python train.py --n_layer=16 --head_dim=32 --norm="rmsnorm" --tie_embeddings=false --init="normal" --warmup_steps=200
Each number is 128 + 32 x the weight over the matrix's rms, rounded and kept within 0 to 255. Layers, rows and columns count from 0. Numbers have three digits each.

# o: layer 3 attention output (transposed), 128x128, rms 0.165, rows 57-71, columns 64-127
# v: layer 3 attention value, 128x128, rms 0.181, rows 58-71, columns 64-127
# q: layer 3 attention query, 128x128, rms 0.184, rows 64-95, columns 64-127
# k: layer 3 attention key, 128x128, rms 0.201, rows 64-95, columns 64-127
o57:124210106115108097129131153103104107114157136144108159147132092107096096087126086124074096136128142133121126123154132127116126165143092126143101155194096107125107170147145113152091202132123079
v58:134107092146110133138135104099081075129088112121115119088100073161093182113170148112109097114132087132119118086140095146100090139106113153096135125125104134129162140190112114066135132115147141
o58:166146142099113066097119150139125129148197156136164088117132156117180105143079145143089080147132161218128103137086125144169138118132107121149087163170078110102153116138144139148161130122121155
v59:123187098093151126133172144121070090152106118134159147139078104141154071135183098133184141093146091119204132105099106135106157166174151091143125128136104174116098094148081108112133113113087112
o59:155123143166064120115134135125096125164117131081140081090155091114129097099173180070040128165111155123159127085083179157141183132108077170127158083193176125065151192152155167149088132096098143
v60:099169115108142132132118082123102141151163123157145097154101127131088115107146170132137163177123104157084103144126115139129108139112140118124117122155098137168162157168135110146153116141115104
o60:140141128121131139114139150109125143091167186119110107125151098136130132118170110107082056141134124154139101096160145157196161125129093139150104151084103126159108109158201167153166165103120169
v61:139127131098152118121122129151153123102102139141113101118118121112102132163149101167101086140116112169116119127116114109124149132142119121134130151164118060120124132120148123106124117146106105
o61:122129142129122123126146156116112090128133126147121173096148179145102185105120131116163100091113131070095175103128094140139130103131137070164117140127118168173152100149136151116126145119159117
v62:128126154121092101087180141136155125138122126167153126164173160164130103112140132088092164175151149088154135146107109186115126151127122151129140140152165119167091141119104102118097142097129100
o62:093094114091169158153148136098152117114159143095174099107129121047119131140139137188170089145094118146093127109117131105135143075124083158106122064052147127088158159151100143189170143096101142
v63:137112126141144128158121141116161140109100111147130144116165114177131158155131144133124151101103155144103111137130130117136113095151123146135157108136126141099124082098114163122116145148148122
o63:148110159088128101119169152083119114135117146097140157156094140118097132089098121100132114090155168109106123132146144123122124119173158134095112161121157109156140108159105117144122135127090124
q64:132097090092079072142157177108113079169117159077147138151175117111187095092151152099122058148070105124166115127094137127144108155152181125155187145146158068156124147145080156086096146136134097
k64:125122197153133119097121145121126119141128102117125144127180107111098153127149139166109155089136088101109147144155142085141114153133100136137121156060157155096101129104116129125135143151152095
q65:138123088108112097142155146124102105141135148107154136107124100131148133122148132104101090141111118130171118119108151143136127126135175114156150131135125110125131137128133127126115151130135123
k65:134149119104139117111145176148096128140194109089189133144188105141152139100182179081105074136088061101103150141140121089118126144097146141102166230115180114154125106102067150088136150169148152
q66:097118137114113162119134155115132150120174153121105144112130112138099144161139118180126119128122136155133133078150135163107149122188118069129132125152152144149106116110142129116100092096114120
k66:132133131096158102152098118177120126107066176142172092092061080090154139114128078152136104097185166190128154107102117183124132094115101137132093139156120128124089156106157122108135142056123172
q67:141088119166135154083169145106124101159125123126139148152171156141176133092192177121133111131109126140127104116095128130140071141131164126132122150112168096127161119108096128134168131138124094
k67:131117122163116100161150132132135195122119082105181122118122072139103103146111080114104138104100132137062141156136092085080149105128132065151085130183102126136114126093101141132103085107172216
q68:134111122156146109178123142142179147136174161140125092131080101105127133156107105111149161107181140174132171120166145104133106152127084140099115106124117127139124188159128084181147113120114138
k68:126092095085097150147153122152137154102132113106124127157105173155109090143159113112146100184100110157086095108103065146132127084112129124119122090154077131111157156146101131077115102097153134
q69:105122141153111164114095130164154128150106187122142136086108091105148161131154151123143164146116169159138112129117102062143128180172156127127123085141152119122119131076115134146127126141113127
k69:120158117120125144158176098099138122132190128118108120086131135095115154187130107139184135194160074080147137131115116145094091099115113139091076096112145106126136195161122098141180095107096144
q70:119095092140117149112128092113137107094111139126126102075129075151135118117124136170145149137149150095149144125097141145107170108112120113088117104119129184118134116126129115122146110136082150
k70:085129145120142154169095117175115132118185100134140126177112165106122141105125155117169131154165146190144124094173116160147097118165127104148148170122108117073108139118145135174136137123100094
q71:150119163127114143069155133118152127154138132174121155140170104137146124105124150099093108142111147113136107140115125120110117127075167115158135146133128125128170132134132167095136128147127098
k71:121101109108089159074124182101130126096118132129158166144126109113090148082193174149076194100140106105152123168145143132089149133094123170085131129090105100117139086160091163107125111153133117
q72:152152175156102178116149122128051139147108109124138178165131152121139144104113165143114073122117139161157159096132112162143141150112122140113162115150127096197137128123091161123129174107133115
k72:161160122182072085165124109115151147175156096159101135117125113110124114143066166089136100032111161122054107132115156080118161133140160162157161166142144085084069123148129129099111160129144147
q73:147135123112113117115119121104135146161075118116162088088125142107152118088135168091176130154117107155067129126167107127114143165153120133126098156141150076160084131117114132107104067093155148
k73:126154133146069040105194126121139116107168162113150197155125115119108118111121165138063130121169049119107180112172098114119134099113137154097099152144083120088147104117126141102099117120169130
q74:116102145089088116095141098139137154084159096108145109147136104093138195131085173168084110094143128142130098172116085113162122168129113142109134118181178078137195138137134144179164135116173157
k74:139170142137120171072129079112151067172155112099130117128113132145149107158097092099098135166115068097132137153122151118096082149109092161173109173123164142132077053129103137120146074161100140
q75:125152138114115102130117112118134100135115097140171122150182100149194125126195109131150143075119159132161128163102127121119120093119158140115123171129109096064117094187162088110088121129166126
k75:135114089096117130141128115119183146137154110090071141137129147169111143056063120076099126139112096110053148156096145163147131145118100104158149147128191098142116125141110139174129104136204095
q76:109125170159139131161168154119105179123126189099114102145097071120109164155105129139136105140134118129123119057111164145133154134176111143126136075147142084133140130141157119116182135098135107
k76:131148107060141134208098102150107161119104146139127101162108162152168062145105113150135110194107093104109146143172146177133162131163177127113174133160116161113160151159078087121191144102116102
q77:138100126080120165126131106155178115101134121135127131195137168144101172158080100110115140110129101141122140142162131116172089112154158148103120155129149122122157145164164078134141134152125127
k77:121131113164181163135132106130110122111122132127113081112117138112106094085150163117186127103154158102154136100103108125053094113138072100125145094136130138113065068087111110152108180112151060
q78:093145116090147095079151168100142118155155136124116163091129098110104115129174104091153104152094076144103125137070091128143136138125181104104084135097121106162128180099172133061101078134125139
k78:104158154194091139103164126111078100107099101125175165136152156089138122118147153163095082133172167107127182158149106100128116151118136088148213100170101145084144136154079103167141090166166066
q79:110152161131166173170108159096119151140122161125135147109154119143143116072152092126129107140111111109153139112097170194161179134101155099119155127144116186116112139188100151121201117115118143
k79:155157127046110132078118119105140214115185128136087132122142163100126133149115163147122116111112093177158101131120165111160128051070165128140113093141103113132109154081207132142101170132132126
q80:115097074090151134106161104143139108130109147143127117157129133155147127140130174087114143137172100120160125123101126115130121109130116121122147132134160145123147147137096115171154125122136154
k80:089142138102167139159095083152148161055184168142117162089093176116126143158131113116154176145097155135105107103174090139172155148165161143085101118127069136103125142104212181106197116129126111
q81:115135121121120154130089092179123119099120141169134137106109098128150135142162136180117146096146185177155151112116107117131102045098116093135105099113099155090116138137164143149140142133065120
k81:126126116144113094129136131138174176142125104090101090127132097142090111173112133177121106249134120139154075155129156097159118147124157141153085186131129093138101154128124089146105116153183138
q82:126119136128116110138110111108123148150131128114095154185148102100178121174132109103102103187133127150164165093158141145144162120080102129133109187095150138165162136108117108077151134117169120
k82:167138109123121171140128162105118154134155118086226187175083164123129117085181156118109130117128114117155141113092081099091097160159154138136121127141102098188138110089116191148098070130130165
q83:158092110118185093107117144139172165125142113088162161113157135121153157066143140174135123174082143148133131175212129131095097150123143109160131178161083138116084132166152141133142151162122141
k83:081113142140107126125086129087158094113116123151133122148137141101101124174104108151111092186165149136082094112106109085029111097172099116138079110127155087157107126133095133168131107136133109
q84:152118112093144113125184159107076092119124120114078105132171115123164125097184146106084135148143107081122145125090189128120080115127145176143140139128115072160097139084153188072140125099064101
k84:087106163084113184147161150104137137155107182122129115121122147155094099106126137174164111133136129122151112133130130125177174159111105108133123105154140146098121175097156057163095145131162162
q85:096162095115141144175152143127101132138108120126095085052125102130161147168120096150135125139124158088109144105107147101173101110180118118103120104112149134116160163148123095102166203149114066
k85:078140105103144163143076091154179058099122166146107080149071155121086176125099137081196126160158102176157124110150111196153159075125097100121209072133076112116163128120168115150090139108132181
q86:114160161113108125041159162087120110215163102064156149085211135155150075131140170156143094107161161080098110122105103125116090188144186145144141173161167099153141118190015156077133143149191078
k86:111141107117142195154095085127157094145104105163111101146093142123118111150117136140209127158099164172155146140132165155125134094150100122128124107101083103094133131093155116141133155076107124
q87:130148119117095087094128118123123112150159121151109159179152126100123092130173121195135108124137155134149142136149137113163149168084165123170108131153111124120136118117118113128098101099075128
k87:103156115098110158189073083213109203083140181145054051085118158116079144163092084156121163179229158129138061080089099186148113071188116138095166086092125113133151142167165129172143183096091136
q88:165135187149096120211078126149139167113116124136179107035072141091111140166125119151082140149178148064109145111135149135110130119155216166146106132138118173178106085130150130154202117136098075
k88:139127108096100130101155085149171127131107116163147135104193132099123075138143185149092073095111149112165136162087144112096138090130110113058141100163138122104117129106096128088149068158111106
q89:139126123111173161144153102173156123116098110153122146112158112117189149162135096211112116142161113114131108156139121125122195162163150118093152113158156120149165137102137151123152084103111144
k89:124156154128131119154109135124083105168160114128185113114125153137125139112079128121096118116114116150149097113184155110147141132088139131115176146096148137139095103129089185103130106162152116
q90:103143134121216222125142138142133161163145109105068098142143095163155075127131119148214150104125138166150137142162132089125141197109059137114110082116090162156132068147167153162110141115115136
k90:139148156170121070137152128106094061148176078135130136089168108120102093128161129136079137125082147115103151097142131116175119104142120179178154174123188040116145082118131129176082169107171192
q91:163114094158159150123140144169131134125130143125137133103156180154154112118141167108129113117113081205111099170103122091062142166112153139170111167087131046144123071148101174129126053095157049
k91:117105131176192078205125127195151131083136154134062091092094111126125134160144068121124131126163151101191138050183105135204071089163138127143149061155129157126081165190128090112170104142083123
q92:153115103142124152126103101131110182097106144143095152119160157139198132086190095113163113145151121082112087115168135100095089122130121198135159143099159158145146105087160140095115126192104158
k92:133140131119203133122153104121088108114112075160116111097087193103117086189084136145133131125133109152127123107092139127134182162117102132131133134159136150167145160128097151110111112104088124
q93:091126128141178129141083151091102071094140149161124147106123147127141117148130169141158155147157150104162174129127151144136178120043193147115131080121129148074121153125125167106124117117132157
k93:196149106114091096100126099141128145135148135120170137163104115161074153129091149140122175121115160151090123084111123110151122106160121111131114163092100156167106120091150099142140200127124084
q94:123151105122145112129122125151064112088225129117148095096142152163117186139131080111155171078105194168052099143123125191115073131149102108108118134152165126097146163093080156153104139168129132
k94:134113084123142182123107174110210143171109135103121126168110137148144111129075184144118134122083114197107148153139146084156171162150080182178097163124105138104110112141138134127137067111138197
q95:130165132130133157149058168119144160127066093160108153111097111157101147098162135061109154110104104089177142119117112135112153133143128100082073129141094119110172105091139147162120065172111134
k95:147136122100110102107146085204144152152112119101154144148136176047114151115148092210126119189121177166148104088119079144095142159071162125096133125179155115113129175143139079082166111093093142
v64:144132097056058116093126148151123106099175145124201137159094160160142154171218099178110113115141191166137161126081105174164093101121159148163174194121118156130183066109162115057072085231088113
o64:152081133107068107125116166100146119112135189079107077135070142164117154123161152160145124113104155165083160115133129113149142128207132078163127101092069094166207173106111064105121114114162206
v65:129160113190092113084072062151194120073130136137108141073162168077160153095155142120127092085181155107064148103080120129098177036186176100083125129110139109128083104166108094197147137079118139
o65:083173154139094162149135106138146142130108104120127089142088081122164104105211141127073107150174092107063090057158132153143139118113119140142132125144091087201120130102102168165152094094195101
v66:135125079099141180084136162088193157141047113071087168122166174168083111207127131094082149145093115115133161129110095146103149138178181026129183086074115127107133127166109170096177203095132123
o66:151141182151149153128116120155105088116093142122058170203175072122123088155116181140088116098160129136174133055139125164103116100162215075147168123113126157131144128127110124118139117132100080
v67:113093156087075078151140110136060107161146123179164162118117144101104113115108163146127168101105113105183167074073142167085051088100119158126143143174171139158143163181105130183105118112108159
o67:131137126150134092111186111127089143116162082155158130073162146163151122133115128056094147135092138128120116103090103122141059155130100097151158150152144104191087143084093163107113143118186093
v68:141129168106123126123142127098135103137097122110105104160132049080123174189115118104150172127101104115107146123156098085185099116113120094123146070071173163193152097080125131086071161132101082
o68:117166160147112045156129101193091115073069087099041122137145120106099145115161184131066116138134118075124139109118093123150147155137117139109108116217127127138126117172135136104096184162129095
v69:116243120155062077156166125204106138134112135110149158158112101172171134024138137129186106064109101127132107142072146129157129149137156138168190165186121176119113125106138092172103109140069118
o69:122167052110168150149138169121164160181129087123108200172126187118154155165158148132186185099115148151091084151096108124113083131170078161134139116166076113105101097132134112126123142195051100
v70:213118040195164106157126165127110073155131108164146099152124150113146033109170124095202109107170108134132106149135131205136133118053159141122170096137153135163153100122168177095173090188151159
o70:179111136108132091126131128165137158187089107190132105149118159145081103077115135122154102163117132110125103186089118209162140117148132103084112091135053061085130118136120117152149127117146148
v71:071157134156063148080123114111116082140121122137104114178101125077143134155109120076103150096138178182078095109183000173167061159144103146116117113083166073165178075123116184102198119070155076
o71:170139127112033113102089141137126141074132124099101105102137101133132113142135126148112113156106128081142161163175097120108122153090140146104154100076071223216103154203113194062100120097113142